Part of a small language model's weights.
Size: width 96, 3 heads of 32.
Architecture: LayerNorm before each block, no biases in attention or MLP, untied embeddings.
Each number is 500 + 25 x the weight over its row's rms, rounded and kept within 0 to 999. Layers, rows and columns count from 0. Numbers have three digits each. The size before them is the row's rms in percent of the matrix's.

# v: layer 8 attention value, 96x96, rms 0.213, rows 2-66, columns 0-47
# o: layer 8 attention output (transposed), 96x96, rms 0.199, rows 2-65, columns 0-47
# q: layer 8 attention query, 96x96, rms 0.201, rows 32-95, columns 0-47
# k: layer 8 attention key, 96x96, rms 0.209, rows 32-95, columns 0-47
v2 093:495499508535495492509455481522495505509488442504505494464487511556485529525536504492470494500536499482517500524500491479506502539452545515541475
o2 095:497491538515533503511507481496514496465461509492501489540506536465505479500536504513498485510521515518462491504502443459468491486475485508525487
v3 088:478516498460490515502522523532467514511493473508537498476553499493455483482499496497495492511518481514505520471494481537498488513536477511506521
o3 088:523507511458522460492508495487517515504500550468471509473526508490503480553517520508508465479481527486522455488526537426503490511529496504479454
v4 104:491521498507468491532509490505524491463525494487461492494497453473540517511509496539473462534498563546516487484466539485499527513516502518494498
o4 105:493487495486511479474455519467503442509482515520529530483506503530509501525512533464479476469503505516458511506483496514490497507461500420591523
v5 103:506490486491506482483491555455497501477522499518508478475451524505484484521512479509534489544474539480536487504536518507434535455517515506458481
o5 106:514465511468465527486485468500488530546483488511558520509542502519540523486547505503523476500484441508516481519471518549462485509495505498513491
v6 090:426527466538533485536480471503482502507520544530463510518516504537472471504505497488476520500514504497499462523508498485509509526526522477515467
o6 100:499494490475522545486506526505509450523517525498457483469458513506517490518518460516519521527518529498541493515514499528483507496464493458487553
v7 090:522495508532503485511527471514504511521488521501497533544514524493494506537521518496507482508499489454493473512523532510452461506487482471486465
o7 091:485501515513469512499500516498491548531521535530458493493467429502515489507488487526510506451524483477525506505470481547529491462494495459495508
v8 079:499468496471489509508494456585502502514531489503521472491490519527497502506487489512496535479511464505493492504505524509498491537557512452535488
o8 087:513494474479474456457485511499509512448476524558499526519517480536516470531472512487484507482509544517479496496527528488497460470473481512439502
v9 086:495563528499474488458498504458488499522518519490440482517491497526496511543528495478527511541512511533501517516449488515483525492543472515502518
o9 089:560480480527524554539555506513454496509494536473492520482475523525514518487552505496526475458470499469508512478502522513515524500516493504516491
v10 113:568507476525541484459478474505494507505478502478520503418510512516480525518500532455510482462486519488531488470527473490541459503490458515523461
o10 107:491509468498518553563504478523522476481505496527480546514500496495471518522482494493507531509462486493522469484502508507456477522464480513501466
v11 105:488481452526489536446489470514538497470521492511528496509490511504494478534512525509529503503489475497504499509490474510445496510481475484500504
o11 102:492527521502505476508488457525486501550482528493536473478518508488492587530469468483484468450508509485507495483476515510442523480523502545442528
v12 104:477539496544532523469539533532500549516519468482484463482473480490478511507502481475470467475487512487527506498473485488493519478501479532510518
o12 100:520498506500508460525543423504485455488515524548520541484504515489513537485496520464511545488488484503489477460465495453531451510485483529498488
v13 101:503474485515506493444510514490479506519461488500500470504516517514465519489484507502469468522522480481523487499485555531508521483512502501474476
o13 107:514504489483518502515498525498464505463500515475495545504526439496553508454515440500488492431504448461451491495505480509512473492507553527503478
v14 092:551521475494491490467525469432472477489455512579481496482479490480539480504536486525525465540504500494493490500509488504520518473512511503476560
o14 093:509489504464535504510499482499500534465505507453533491520517486470467509491507512454467514456511466532485496499473507558474471531490482509550465
v15 100:495488509476561515535498528457495492480480493438549469496507501505505494487465527559519498531468502530499448471517517542497529469493472534507486
o15 095:507550479482514533469487507474457510515478473521489480484534542507497510518471506501467514501523519488518541494527513508476516530507578517520510
v16 099:514488481507486539490461468475461501518514498519523500499483480518506502501506512503492519388485515521485509518505496508499482484538517491492522
o16 097:506504508457513470474465465520475484466489477512492543519513480449491495521512460493543528523465470482511509511470493488546511503508519499474502
v17 091:456506487524498532481537491541485518516491487513515510494513474526449482546466467499514532508475526495457520509448519558507509473499516494479496
o17 096:522538499507556505470514483506491508524481504514516457476512492534548553505500476465513534464516487512503504535479534492509530538530511511459493
v18 104:493477488481513495522488497510457516489499483499514514512488434518554519486483513534451508493515491517494560512476513461498527436493478544517489
o18 105:541490475557489502501526505541498481485494517510491481491544488513466521510512533496485515515497520459467473503462504485495483541517505445505494
v19 096:458515518492493544498491512472541497464512435461465492540511476513465502477520500491474533507515536493503511489503494566514512517497519503548495
o19 098:522498476500500502478504505460542452519498481460516497497506521514517496460469465431473524542497452512516481524511464514512512442515494503494470
v20 093:460510505501496500458518481499520546499470514506482488499475473490491521517511469521499539510482552474476512498543516481531463468449518502515553
o20 095:483467516542490483501537506542491488471537502489494475541498499499480484521483534488516563481477433527506474537491514485456488478502490508513503
v21 097:521496517560450493514493476477536506519493539516491494532501525507501524500485520505484450543476495504524552541483493506488459478486532504480528
o21 091:492513513527510508474498517468528550562466491493490522495514515479533508509551499471500459530526509495468485455449533530521528506482459520517504
v22 094:473499483537503533514530481503519478508462490504485490517504488561491509472508538467521519531504579491500495492479525529477508470515528431502520
o22 090:470487527521503470461513495514516509501490490506505539498474494513512485478516481521484501457554469501541495458488549488504539514501544493480503
v23 093:554537498519500540506509462479497514528481508483540506506499532438463502563531518478460511490509518478520488511535473504469461495452500536498509
o23 095:521518512493507489521460489524513494568513509517476461503523507493512471545542514507534493474496489529499484501452465494472503483505490522468485
v24 095:480511500443506463515488504518551473484498477492490530490502492490499506473515491509514528487528462576500473519485508485466476550538465472515492
o24 094:490497508468544477503499510520496512505453469561509509527469515515471448517477502518487509510515532480501507521521501502534516486534512484514513
v25 091:480487533472519512500513514565472531558517493560447488538502479498489507485453457495554499511511512513476526460507489505509524504485494523490461
o25 094:513522516502465504469515461520533537479505502486532490440503508528491460445495507469548454496517503510513526485480497499468503525479464452466498
v26 099:505440552486504498550486511510540507484487482519470472511521495493546522470502483496512486523496430528546526475497477510517509463495498494469477
o26 093:500474469497497482483505505455479500530473496496491557533492511508506463481505466528454494522505506480460480495473529502454490532523491471550500
v27 088:490479466488499514508483505486516498462486474493544491492478508526493525462495526490480478567491523572492497453507499472530523460474530464481540
o27 091:478420503546501485468517518458513488498469491504497461503550481486469517475484489543479470511474500486532445522511540523494487524516528475550450
v28 065:485448477467525492459481538510531517479442494496485471519466502507526496498500476480495493501485500493513508507508536533493512508529514473481508
o28 073:441509502458475474492489505532496454501501472477539514522565485498533446489478501494515508447506494521495505477487527483521514533496527499509484
v29 086:481490495493516505468491523484545484490469520505514487528525472486462500503490493500553460546493443521476533511525508491526521546530500474454495
o29 092:472456525484512517503542505498515513523567475445516483545480432485533504504509467487501447459507540480508537511522510502508519496529520522545513
v30 094:481467462493478493504492508521494493546503481541503488487477525538465468458486499541504478497487488466471518519495460492501507486498482504544449
o30 094:507510527487513506491484510535493520509484502462514496498518497498479518510451450495498478516474480479510524472523507511472414498450506529472495
v31 093:532559477497502501525487455481483505503508553489556506500478484491508496504574476492476512490474512477494497481444490489533484469546516498485500
o31 089:458471484498511517474501503501455500481492496490444495539503538513520505509544524524515514464511518509505496471519491544519497518435525473497502
q32 106:518490503493455532512506517510560519495498504488473539489487528496463445479495499512501443459478511501529551544488500482537538504494495473534490
k32 077:485495502498463469469534481480504531528467453479496516495477487496534552535528500464521546519516506504498483522519498553459473485512540479504539
q33 109:503498480544485499441481468502506468499513562510481492479521513532506503496509523536504564505520491542464475525522492495479494514468461472510555
k33 093:504499486521533517534482550460494515471522507518502482516525510497488482453454510540490481479498499489489503497493480456531529542493478477511488
q34 087:478478495482442531503532492459494451424515498488510532529524520463523494524500518501526473529505493513499480512490475453490531489508466455499503
k34 085:520554491508508469459506486502487501470524509459495489491477519511521504489521491478499532508501482513472476549472498538445519472501523493475524
q35 094:468515494490508503492461500500459546517512470478502498517480470526538485499466539510502487529467514505415503521476543475469450508503507484484517
k35 092:517516532514484527496504533517518495500519534530456514493501516502480531486464512485552492494572521520475542503531490493545466511531492507493525
q36 091:479470550526501472490504497527479505511511491459480488509500489509524472527489472503477485506504455505507525462489517541499570495495535488504493
k36 092:485544508555561459501441549482474458505520528503498474479468554487483493480518468490495505487466478518521535545501464517495509515507534498505493
q37 089:499494463491550503487525531526490522548489464492461469530513504531481541497507518469473516460534499512515479466501464516521503519518504503557466
k37 086:519491495519487492532514464555494546484496438486470504502494509515485488469500489476522505515497502489534480513538487516482491498461457504511526
q38 109:460467483488446530495515486519476487451502508559496492502489536491488542466505493470488480506490514473500558484494486515500450509530489469500487
k38 109:522493522555519551479498534496534493529504515445498503540521457493488475507474493470518504500483525515482484450510547521472484499448481516498463
q39 097:491462462504493516499470519533431531506518512525524536494474465517489511490509527521487447469503480446503492541483504507526521464481492512585527
k39 097:516518548522520502489494476475522493513516473529518487454547508500456487493518501450547534552497488531484482463473485471495519497486495490504494
q40 094:486498528500497469515455450504524485530512520509490474492494489493498513526490481523524499461484467533484536496514523466507513549496490504534497
k40 078:501467502464448508475500502520509494454517476456511519487513497511504526523512514509472498512500542465500520483493556520457513472448494544506538
q41 100:521490520477515516498507493499477484458530494467509513525474518479540557525526482486478523495493534505495512482505473521493475482455536517493481
k41 081:494513493504522434508492458512475481479465497588514503474464440493477491517515502488502541510470470498505484517492520469474526506501445511494499
q42 101:497498518506484497489486542508529494462495520484517505482521525455488469539533477477500467486528504542489517501484463523502523482492510507485473
k42 099:501453514532500509462546484475496521515523514480527506512496500432515560513532462502502549526454478516550443492476503492512502485505504506498474
q43 084:515490488532473482541497492514517477503544509504508491495501521513530504532505539517519488540524510513511447532477462465462471469429499495477503
k43 085:481520492532497518496442505441451453542528491492500497512474540492495479457464512493489491487482499518513499480490518467451502488502536491515494
q44 083:511441484543537505504503500513488500517476470520484493531455538502536511523536514522498492491535511515487544504498484480519522487481494467484535
k44 113:537522516490510504503489500488490507484497524499445446520517465528513533466482508481508447516531484494460507506499498480527483525550469479516511
q45 091:494521497516485492516537496484520508475536505465497505517500494499481503476505473501465474498491523477488499477493446521492547469543469456489474
k45 090:510491472482518516518494521458505502505516508493459507492495517512483505478528469482528544525514482490470512497531551467450545508534527517463473
q46 085:503511513493488474500510508491488488516488463512471529500476469518475511484525452471457518439507464432505528484492520507457496529520534488485549
k46 086:493484521525469452501465519483501508475510513503448495483534472503526491498511484484531484493507525541501552515475477500516509489481483507446449
q47 084:477539491501430472482504516536514499463519489498503487519495563544540531495539469493502532479526496486509515530467529523471485481465506521521507
k47 087:512494489508495519515474501491504489485516468490487466529526514492517463537490487458482538504484480509474481511513514483487496468495460478551469
q48 091:515467524515471489502522475511479528493579512530516538528506487466515531500477446501495503504494483508473491536513473444522489514503480545470525
k48 091:512516516462535546476490503500482498499517491479453515507517509514476494457488541540516524484470516510499474548476548469450509486485533481489527
q49 096:508456527506453507489541504458507509531484533515515491505485529504476501502489504487488470485499540523504476515525527533456496501482509456492495
k49 100:492487516479518480482509566522482532472561500500475490514510479516514504470510532504483531460450512497503501509511500501528472504472516500501449
q50 090:456500507495523464495504514491508497512512553437486521497489498473491535555524521553467528469486505536476479450514541519473500515481514503499494
k50 090:488465487510493491515530481526489474470492510515526499542507495527492469451506532503522517487529471528530551501492482460532539526507553498444509
q51 103:539486533460526483513496499485479512491495488511530522523506498481491525493497474518511496542499544473476517484481523492497485527474506513527499
k51 094:494534474520497517518466506499508539509518514523515489528514501543564497510471471471419486507514502488510473531510500480459499494506478494526460
q52 082:507515473508535564493550519468486467485470501481508531497511503507506482532507459478496478502517488487508482472504473474445564507515497550494484
k52 086:516491481519483522523519477496511551511468509522481469526528526506509484425486500513453493543483513531474531480554446501475504515517487499514485
q53 093:518518455516492537528555470492484536529491508527490543509488515486494496460499532492496467547514485516492505439507514420501507493497492533485523
k53 094:494478523493525489446515515488502512500535496532479515483538522490506495498507485553469516510444449540537519518508480514498516514518496509574521
q54 084:472450526474499470453531521466495474492498523546488486503503520538435516496521505555542468511479510444483485517533498485490489477496498493503478
k54 089:500543564515464518546489483497493477501511472461542474478501470474526502481515472500516508512483482511524445509492502555520516470525533468489480
q55 096:498492463518534470508494536483521470509468447475547500488510484487476553500534525520509516501519488509497466492512518534532485508486478458502520
k55 102:463522491469480497452482484555514476564492468493519436510507508533530507515553522470530479484520497512499510500536552486508518526527538507501531
q56 093:486514526487514511468493515507523456497492529523504476506499472506484493472482466523477488479509491498474546508446525530445480480447476458524477
k56 085:493482496503531501506498514498482522498526505525556497497533495521487521490532500480505476437476479466518451454502501559516445566504507500493479
q57 102:458474497446483514477479470487533509488515481476479475514461460510517469482512503517511529522499490495501496498470481460495521537527469532519564
k57 098:482510459488498530497500490502469490493443509506492550483560478529482480473455498541484467493505490459504525517512505519512459436490519504516532
q58 088:494489443519495494490528468489459499509536473543476492493501488486502512511495498527503529541509549504478478439486496462469514478512493507481523
k58 087:510494505507530472496484501508471488505452503473490496545513527500498473464511494558479486525498470514489468475517531512538569522469466494486508
q59 094:507495478485488530491510522476499503490537542543489485524465495483517448549496466530483482498433479514542532534476519489488472515496469494514504
k59 095:487501501536529498473536506543503501462465467469484469456505515506495487543497535487517525443515497478462489491457493464510535478520512470486501
q60 100:515482473503507520476520529496513522505503510433521476506489520494514495465512461489495508499507501474471512458522473477449497430517500485526524
k60 094:503498524482477507514488506517528476512488468489474455479533471464436527525493484499483479508439482518491494528495499522495480571518487501464499
q61 089:507489514496497449523466471480498509454531507490517525516555510527500462497542495491518501490507526522493540457536485496477461478437535513487496
k61 095:515421502490509488469509519522537439508497490450492481513492499502561506486494499524493513489531507459543487514498485493534490544483486547506474
q62 099:475452524536493420549511498498497500478523471496482462513504497482477473484529513448474496516503492469462479497477541516520525530498528517484474
k62 099:474515508510521459512493494517480480481523483505535527504493502494495465519506485516474504481519539479520520497517506494492493537528492471511464
q63 097:506499536486520461493518458471450479502543425521480516483536479478518502523520475481507503477499477492494495462474521516466512474552506521493447
k63 097:497500486515469445536489486492452506536451519503460486511515511519490471502488514518498537513490498490522501491504482476523560493488513493477560
v32 108:491520499469507504519485479537526485481515499486456523452523487439489496492484541486509485501540472550506510487481534470492513497528507514512490
o32 106:513527503528516523487476493467487502569500494469508522506509504486512493486456486519504451534500540522482499497460474527500513482481490478481474
v33 097:508531496503485484474490552498486549492511494491503498516534529482486471518512489493545479515462549493466475522499459489510496500478492508479465
o33 097:502513497465521484521507520498495492471494520502543500536486470474523508524494525502498515511514538521468519529521485492527479515518476556509522
v34 094:475500473489537459463493471506495495512456497496527504478525518519556530523512553497495522523523498492490467503503520487519499479481532512479494
o34 087:483501446485511495465479496498490489468499490548475494470505525548493511493486487473463502456506465495486474541504524484500493518504553444503508
v35 116:523505483505528496489515500510474516497455499559487534476486496508492478479457569499518518477530507514498533538531477474506531505523498498524500
o35 114:474490432539493541476487451492465489513474503527508494518501489504509506494536496531557510471530507455543549492477474504503525490523487498462537
v36 113:463542497498480518470466511493493509516515475540509507517510509498529513501438503542474458508497545491483443493494539493487486504482547498513506
o36 109:511549517490467516451505494472508521493477505499490504537493509499515493483469472458499525513484507527484474513517478508509500538496475505484480
v37 105:502492477504504477485496433507495496528492478515459491438472497564521532510512496447492474492507496540528508463461470526484525463484479465491535
o37 107:471493495476488514481467493503490501524493517466515502497496483473476531486494510540477499472471560519491464476475560549452461510441475444506494
v38 094:487492505541532493474544506504537560489479468513505508524505467536498495529467508526497485529478492537509528456475508478476452485473500477516487
o38 098:493519472487480559527501486461513523488488534541489531476520532525528497490497574518496492502495487483504518500494525516492513433459481459492513
v39 098:477464476488464483449492516515493512477481484511490532544490538498506460494507503516497519487528498470559463527502504467504511491494528490482493
o39 100:462480434502497532509466510509545489506514511490524464464518516508507479480466425506485475556514486470541499533521501517496470521511510488445508
v40 102:510527539483477511517484519523488488488463519527466512507527498473496486522572483508501533500462505497472480528541511482523483541502504501461453
o40 112:525521479515471479538528528504519498515504443499498487489505508496431506517502501478491538500520540514533519497452468515516471499502514496491487
v41 140:500520547424485506530512461531552475473528504476510527435528472492495439520487523511497500483517488469496486482510482474466485491492512514513467
o41 126:516498550554497469503530475434515486509476495509506488497544506504496454466512505492483481528510517555508466441485491489481522472483514485452473
v42 110:530462512495466528484485500507490480478515489477500477509482455511484505493502521544518472552485548518489504508547519502479488522473493448510480
o42 112:544500523531491494498473498500493534441485524509545451532492526458478487522509498533517469474504514487553478502499542474485485457473524482513481
v43 114:574536527488536452504525518490492462486495512484511495482518518478526525496531529481530518477485528488504496454511548512486485515495531459530518
o43 101:527533514462550506490493504482478502512494523481491497504481483521532536518549485472479504506508489512475487478504568534508502541478542483530531
v44 090:469485483519466511469465500528546469504487533487520469541559504539491536482501488493501458509489508495467531487508495507481484515493499508508529
o44 092:514499499493500516525552535467494503475482537502535486483478458525502494473478476487505464518491458505489479530515481495519533493528505551527533
v45 113:502465481518512552533467544496508492470552533486509463547503493482494489481530516510480475503467483489507503525499492498481459547501495487515484
o45 112:538480524536478481518542497490484513469481507491523541481517504470553499490521480478468500492498494509521518511491477480553485507474483499558461
v46 106:515531527527497524536515543431493492503531514486513503552472505483503487488494472525461525499485518495484496488544510491486488445491508483469503
o46 108:504444517496491442507509507492548477515466479490531504493475516474466518501523491517510521510481501522508484556527515494457484462504488494516546
v47 102:484493520490528549545481503508538518495493543508483518519496496488497454512460522493518503478505458514510525527494449474480517511513472513513501
o47 100:480511476533506516480531465526506459521448495497469525459540540485515501514506528498534447498489512496525513483487483475476512478487436538492501
v48 100:478527507516547531481452502492508492501493491496511496517522440512487525519497521498511458450489476535498466486539590500470518540484509505516506
o48 107:496526516501507490526511537456487550559492481492494529484490544510504467527519508518491514476467489512511481491497523487513540535529492507509518
v49 099:512504493457515506472503540494462476507503493543508487513454509504512505466503522497543522500484523550485520472496523511526508519494495458439477
o49 101:488525485470536502530476490519491491455509495499546493460457470461518540489532500533533502488459540477470489492479499489462533507555514493457456
v50 102:506476513535499479486488511517514516482514520496527543477532518477489515478473521518489482464483508517499512515503496482478478494505508467529467
o50 103:490488507478498533462484486488512523533464495495498551507510468464504463504497514546489504524525519519452519487545521475483459528510475563465548
v51 101:509505487475519601497507529522491495487507476483456492519476516529524487499486501528478526509486523490516510445490496532500529472461490485482522
o51 102:523498471478526480478508509531477513505502502493475450500512492494527538522463473546481499512458497489519494412519504526479504491498501528492521
v52 117:508489465509501488524501506502524509488545473448513474495530546514492520550512451537500474482486481505531505521487474522506466494488466491505478
o52 110:497486534511409446541493546478509514485493504491523509499524494523524501528443495511462492505531520456465510484517477461497483502487520487518509
v53 106:506499557499486476517519506496525493459500522478508502478586535496502499484490544522528506491501446498527503516517497506485520518509510513503476
o53 101:474479525526453509458509544509487514495509502466487505519532511494517480477475498509537484541503477502515497477486493459503517481491540513484514
v54 111:490534456516507487518530488495516503463530520536535530501466467495478513506539491478522501480453482497517520521462460469502485485513506503517527
o54 107:526509490504457500503504499507474499537503480494484509483479503522497548519510490481518517522533475507519480492506517520502478478490478493500504
v55 101:528523504532475526503496496501507498516478484478526467494453525481544533487526463477535529575520492505520451467495446496513473472493530481482510
o55 103:490482463499483460464518496541512521480498508532511504512448519471537526479483496498485522507504514519523512532447540466520515491474506531560507
v56 094:503477551461527505528527507498543504491536533478492472528520530522522513457496489510480495516510483513486456484540528528502520509437555495472475
o56 099:510450533477522518514486500525517472524483444520519502535532513524518520501512534473469485510473508503509459501484542538501481512510522491503463
v57 109:450487491504495490526505494514493555487480451483498485497520471501504496492497487501452490518527511539505485499454538524540443471503510470527534
o57 111:498538473487506539531483509458550511511528487486505480488492535443468473462483526489463509514507484496450509480466475481461510464474497513483507
v58 095:520535517454445508490501498534521501480507538473512504458500471452459507499513482502538467457479472472527541565494492491483501526503498516439513
o58 104:491500515525524501508545488490478497530521460462512542511438469510523514493513486526510496486525507498501490447499497496507452462499469556477487
v59 114:483520528509495464536445503520538494469492484535490487504550489467467448534462546500491494502506473517502482495497516539507500477514501522460484
o59 112:476488485493532492484493527475519491513454476457484499520518504488532477460521518526537483499537468490511460494491437489530547482501486460507487
v60 088:522488516494507515503504530484489514520519525492486466485477500514568498483466533527483518514449492487486485562560504493508450504513484475522500
o60 096:474499524513516476504564466533513574477480469527491493468477486511489547477529493487499464495486520452505487461507504451465515495490501519506488
v61 113:518476455465520529529466476467485473542487507512480556528486515507497542474465509457451505538510475495521480494537517496487520537524499457459524
o61 113:510492503516490517505501494501510497544474473538468489519502441467499475466488476502496496514448500496485489508525506464460452493508477466544460
v62 096:546487479447503526519512529503476510453488496469519508483530487460494534501485525443480523482451484540526491522539461471501509543508492513506536
o62 099:501491495532490529489522499505498531523518515528473543494489479481457518519482548488525516499529488505463502500498491512523477506516480544465493
v63 112:499510496492513521509490513502470493517509463530499484541471500547453502501505512427554528507490500464512527475498463461487499490548475499477518
o63 109:491520469500488478513502509518498479500489514511505517540499509522494500522497531514533511497481473485521496525527482487494500481524457501528557
q64 085:465525480480534495518530487501503520523470494550490525478504533442510486475470536488510445494474486474508509475472487501526522496463504460502521
k64 067:505499537520501505488460502464478523526482521524534488492515463548484492470504483489528482481448509501486526487512537490485489501490546464514478
q65 100:487530514468492490486465525536499537463522542500506504491514510464483505518520488486473501494505471515513501499555497501524528476509526498520508
k65 090:526452489497510468492499501466480480543493476552487503470441550489508533529477470462511539488486501470536516490434501549490464500525467483470497
q66 085:490506482482469533473501515517454509552480525490486497468549513500493495502467495482501452503495504514512491520471519522492517481440462464446472
k66 091:514483533477526492503458505456529450485500518515511459547477445479503516481481513515494521493543498468468512482500500475527511522522473491503482
q67 085:512493481530464459534444526491515533484468464524480477518471501502486499465498472547483501492523526472515520507500496466476512503545564528457548
k67 099:505495483497514525541514521522498533478449513495510500486521529535528503516458543505487507523497553526450539501536513477482508562525470489518499
q68 061:470437475490480514475486539532503509496528511496516528485500498479506553500524493462474487494502493503565494480494469506519541494520509451485497
k68 120:478505515527499456493519469511494491559495475504526533473454511469488500470512485502472503522437478488547494488526512538493513519484516501495507
q69 097:487485514485500496492539500509534488518509500497493507510534444469513516499526511508534488538541521484506473521496486480517531489486543449484525
k69 101:533508513520496492510482503468520519488497512527536466508510481519505531475482481493482453474533521508481509492522518489506470534490494496518523
q70 102:529489483510532511497487494519477465507526496527532505507524472489521489486515499477533512529498510507478541507487507499470470474434503493475495
k70 101:545490534498501462544518495515496497478487516466525520538509527509495459506519507513458476471510495496500477504520479528508447538491529474502534
q71 112:456498485498523487465479483512508461470467485490481523491507439507523510503511507441470526454529525486470518490509484521484526504538529476497529
k71 107:500498447479496472537499487491468517443547496518523480495508506485505557520530505495461457492496464501500464489511526521536499486518504493519439
q72 113:477528473499508489515521450526525520514474509498479520486478559450483507523473517470524489479481451525502503510468508480498519482516466472546497
k72 087:473476506462499522503495510525475496543488470442502541483486479502482467545510489495468491507498499512520505449509502544471526478509518510492511
q73 088:517521527471545465534522503502501511506490459524491513499459507485508478530514506454490499493528472507522523452491453501519533557456526508501552
k73 100:448482495539491524525473509518490464506496488467491524518549501498493517532497507472470501516469488521483523506501530505504533509447535500535498
q74 084:526482534519489425467505516503521520477492527526536487484511536550527503494500510569529528490540508525502485509514490459498528473521460501499471
k74 089:549515508477519496485547489474514515535493492492437495517500507503479518527511476490524479491534488485527516462516530501521493499512443505494542
q75 090:504517502502532528481504488474490498521510478471488473518480515511487526537536475481532485457484479488455514515519484482506491452554511517495521
k75 093:519503491536495490506516545515501505484485508483461498505487497473483467474500461501450523529489502524522455535489516504487503536515498529486533
q76 090:475515487480488504513503478511457498523510551464510516486507465466488455504500519507509477541456528474495486483522487503488558489494511549471521
k76 096:535520488481512499478511528498508494468492515552464457533536534509575510484542478500524530448510514475475502469464506469514473501494499512494521
q77 111:459457473518471538482499491503497477490505532483541486483463503497515510475547538488502509482512524493524530509508506511540510517511412513488507
k77 109:526505524450498514535525467554496524507441483515493493485516498483516541487534481550500495488502470568470471500494533512552488464498464517519499
q78 105:473526479459480479517412505508511507501521523457524520500531560546507519457506517476473494505489475481494492555515518501479492532508514502507533
k78 102:534496508507494448499537507467513497503542499490532513500518504493505464481464467535485469522497473481501466511457479482476483507523458480500512
q79 104:466487462487460500488510469523500518571523491500544494521484450532486492483535528506521502455535481489500478496487525460506540481509533523495521
k79 103:502544514469491495487511496482522508476519504455513468494521535515495515524467492474521520512521496520496505516507545519490484476528440506569479
q80 092:501487524513473491455557513509475536503543507535509491511481439485502523521503536533485535497490479503506510541536525496489513518516495512491557
k80 090:485573535499521502485518480489489500499489481521479473488503500463491499515500467477497477484500515522521468438526516485473528488489481517516470
q81 087:517534466514466500488491507487493504483532448523518543508477541491497515507483488505553495518449522466480490503536500543511502535499540457533513
k81 087:477483493502504506524478474494547512491510503500448486523526476485477500452498493461485479453502478474505560521448486518474484509452493483508521
q82 096:449459510522529526489508526547510509542508465512478461523505493520523530510488452531476509497559497468466513533486523496483433493484520466504489
k82 091:481516542493477465509451504504499489485527476508528539489466471493538478524452501459492503482541525502524476459476512500551552451474505493526497
q83 091:478516509487462505484477478550477499537525511518494450525491474505479485522505504488569504520500489507514489478506498489582489451493513503475548
k83 093:521487494505490508449500508420500483479489502454488475512454479488500500488493515513491509485540507492473515528490571519507478525501514481507472
q84 099:436473485517544501524517498494462522483483536500446480496511490450466520524462486511480508482467480558524478490476514517517516530512496523474489
k84 098:481452511496552515444489496495553501475547504531490545513498491519515493497528536500488496526488492512514455502496516519509485499493475461542501
q85 097:447519502487520532468529529476525498493474489507480528472439514493478453429506485522488494556501507500526514500469473502474468517512492519474545
k85 106:499474462511476505481438450480489521511495486518510495510507467506567505508522540475503492487502517510517496535505484500513505490544449521493527
q86 099:477498459481565472469516532505491481500544495489504489514489515503441487527513501492505479526493500488518476529496496540520535500501517467515489
k86 099:510480514514491515485471507507464491499523502502478473526554490504506482460512459510470475515521465527523522468529520499493499575544497497485501
q87 097:472541496485558481509500499509500480522495460451459506517515518497488489525509520484521508498520496506517551467496508506476494465496494490461476
k87 104:511487488492494527522498510486499514488507496508501480511481526485511489463484486485528514462511511510504429596570454479517507508482470508498476
q88 101:512509472482525525492532444487486488551459508550489509517470508511553539479483479481471493507486509477495490499469505480516527487505509519479544
k88 101:502525481486469513498514495490483499502482487492493478518524507514489481520482447524491482498481473511535549501503483480527493497494461511488504
q89 094:481420525500514514480522485491445490482502487494515473542501509505462518480511505521511510510501541474494518461472433492487518478532497529518484
k89 090:496500545481461470511483491496455507471534470506479485472521502540531503518511528551504511527510515498463505469484549479505521488459493469487499
q90 098:493513466504525502467494469547543506490535518521487499545521496488540505488532511510490457451507493481510527485459470513500489493531484486541479
k90 098:497495507536529454482463476502493561483509493458452493498507505464464482525477536525548505500438526505504466474492505495512515532515504480519539
q91 108:459501487501486473510499505540463446475497506532500500485499519526512498504505527510464490537549466477507463471512515551513494530564531505481489
k91 104:504503491502489522531490540492518483534500501486517475510520484487543540532498463485516461473472513467545491516502509500533495514456487529502490
q92 096:512488538524538503516488510470483517505478487479498489520520460464490502511484499496460477496508534525517514515500536478455481516517491538504552
k92 097:490499519506478457527519469545473476513519495513513504498531477538546536504503529505497529488476493425515451533523526513529533487529489467513486
q93 105:480483504512494468498561501478497519491521492482483508515518518502547504464455539515479507528503479541451525465549468496464524491489493512493510
k93 102:525552474515529507520504505491558491487490507501532515500482523511469490478542516487475444524488511518464481489487520478539519520488503480459502
q94 091:537484489464496510492504515514494497515450485513502500502541488515509498495519433502447547527476479488491514498504504495561491525519549488487481
k94 093:496493452482496492512504554515505489518523503485470507487482469502517501532479541470516471504512503480489546456524451489496469521489536474522527
q95 097:500525484464488481498552515523488567482527501457536511520481504489466473448468451508529511489491500580503475516491456482523491471540498527527493
k95 090:553492471481532492489487494497504503492500483493502515483485505496535500478493564473524524533495473514489467517470510553455478529509432508473519
v64 100:471494498503470508470480508525506495506449513493493509475511546530508502498533502445493475498493513439492479516497478507504460486475519506509545
o64 100:514503533464484502495548489491481507512504558468525482502463470510457481458487470467498473502511459543489484488537516533524507486517509520495495
v65 086:494485523493509477534509503530488494491538540524503485475492556465540528512537501499524504505492510505507461533477521486469507536532520524491479
o65 084:507462475482487462500472485552500481522483473448472515560526530559533511470516492511529498532506555506494521495503512480506518536508515493514498
v66 109:473540510518552509515534523427497502492497502495506538531519509489453496518555492496475543483486501478537449514481468491503494481509479516516519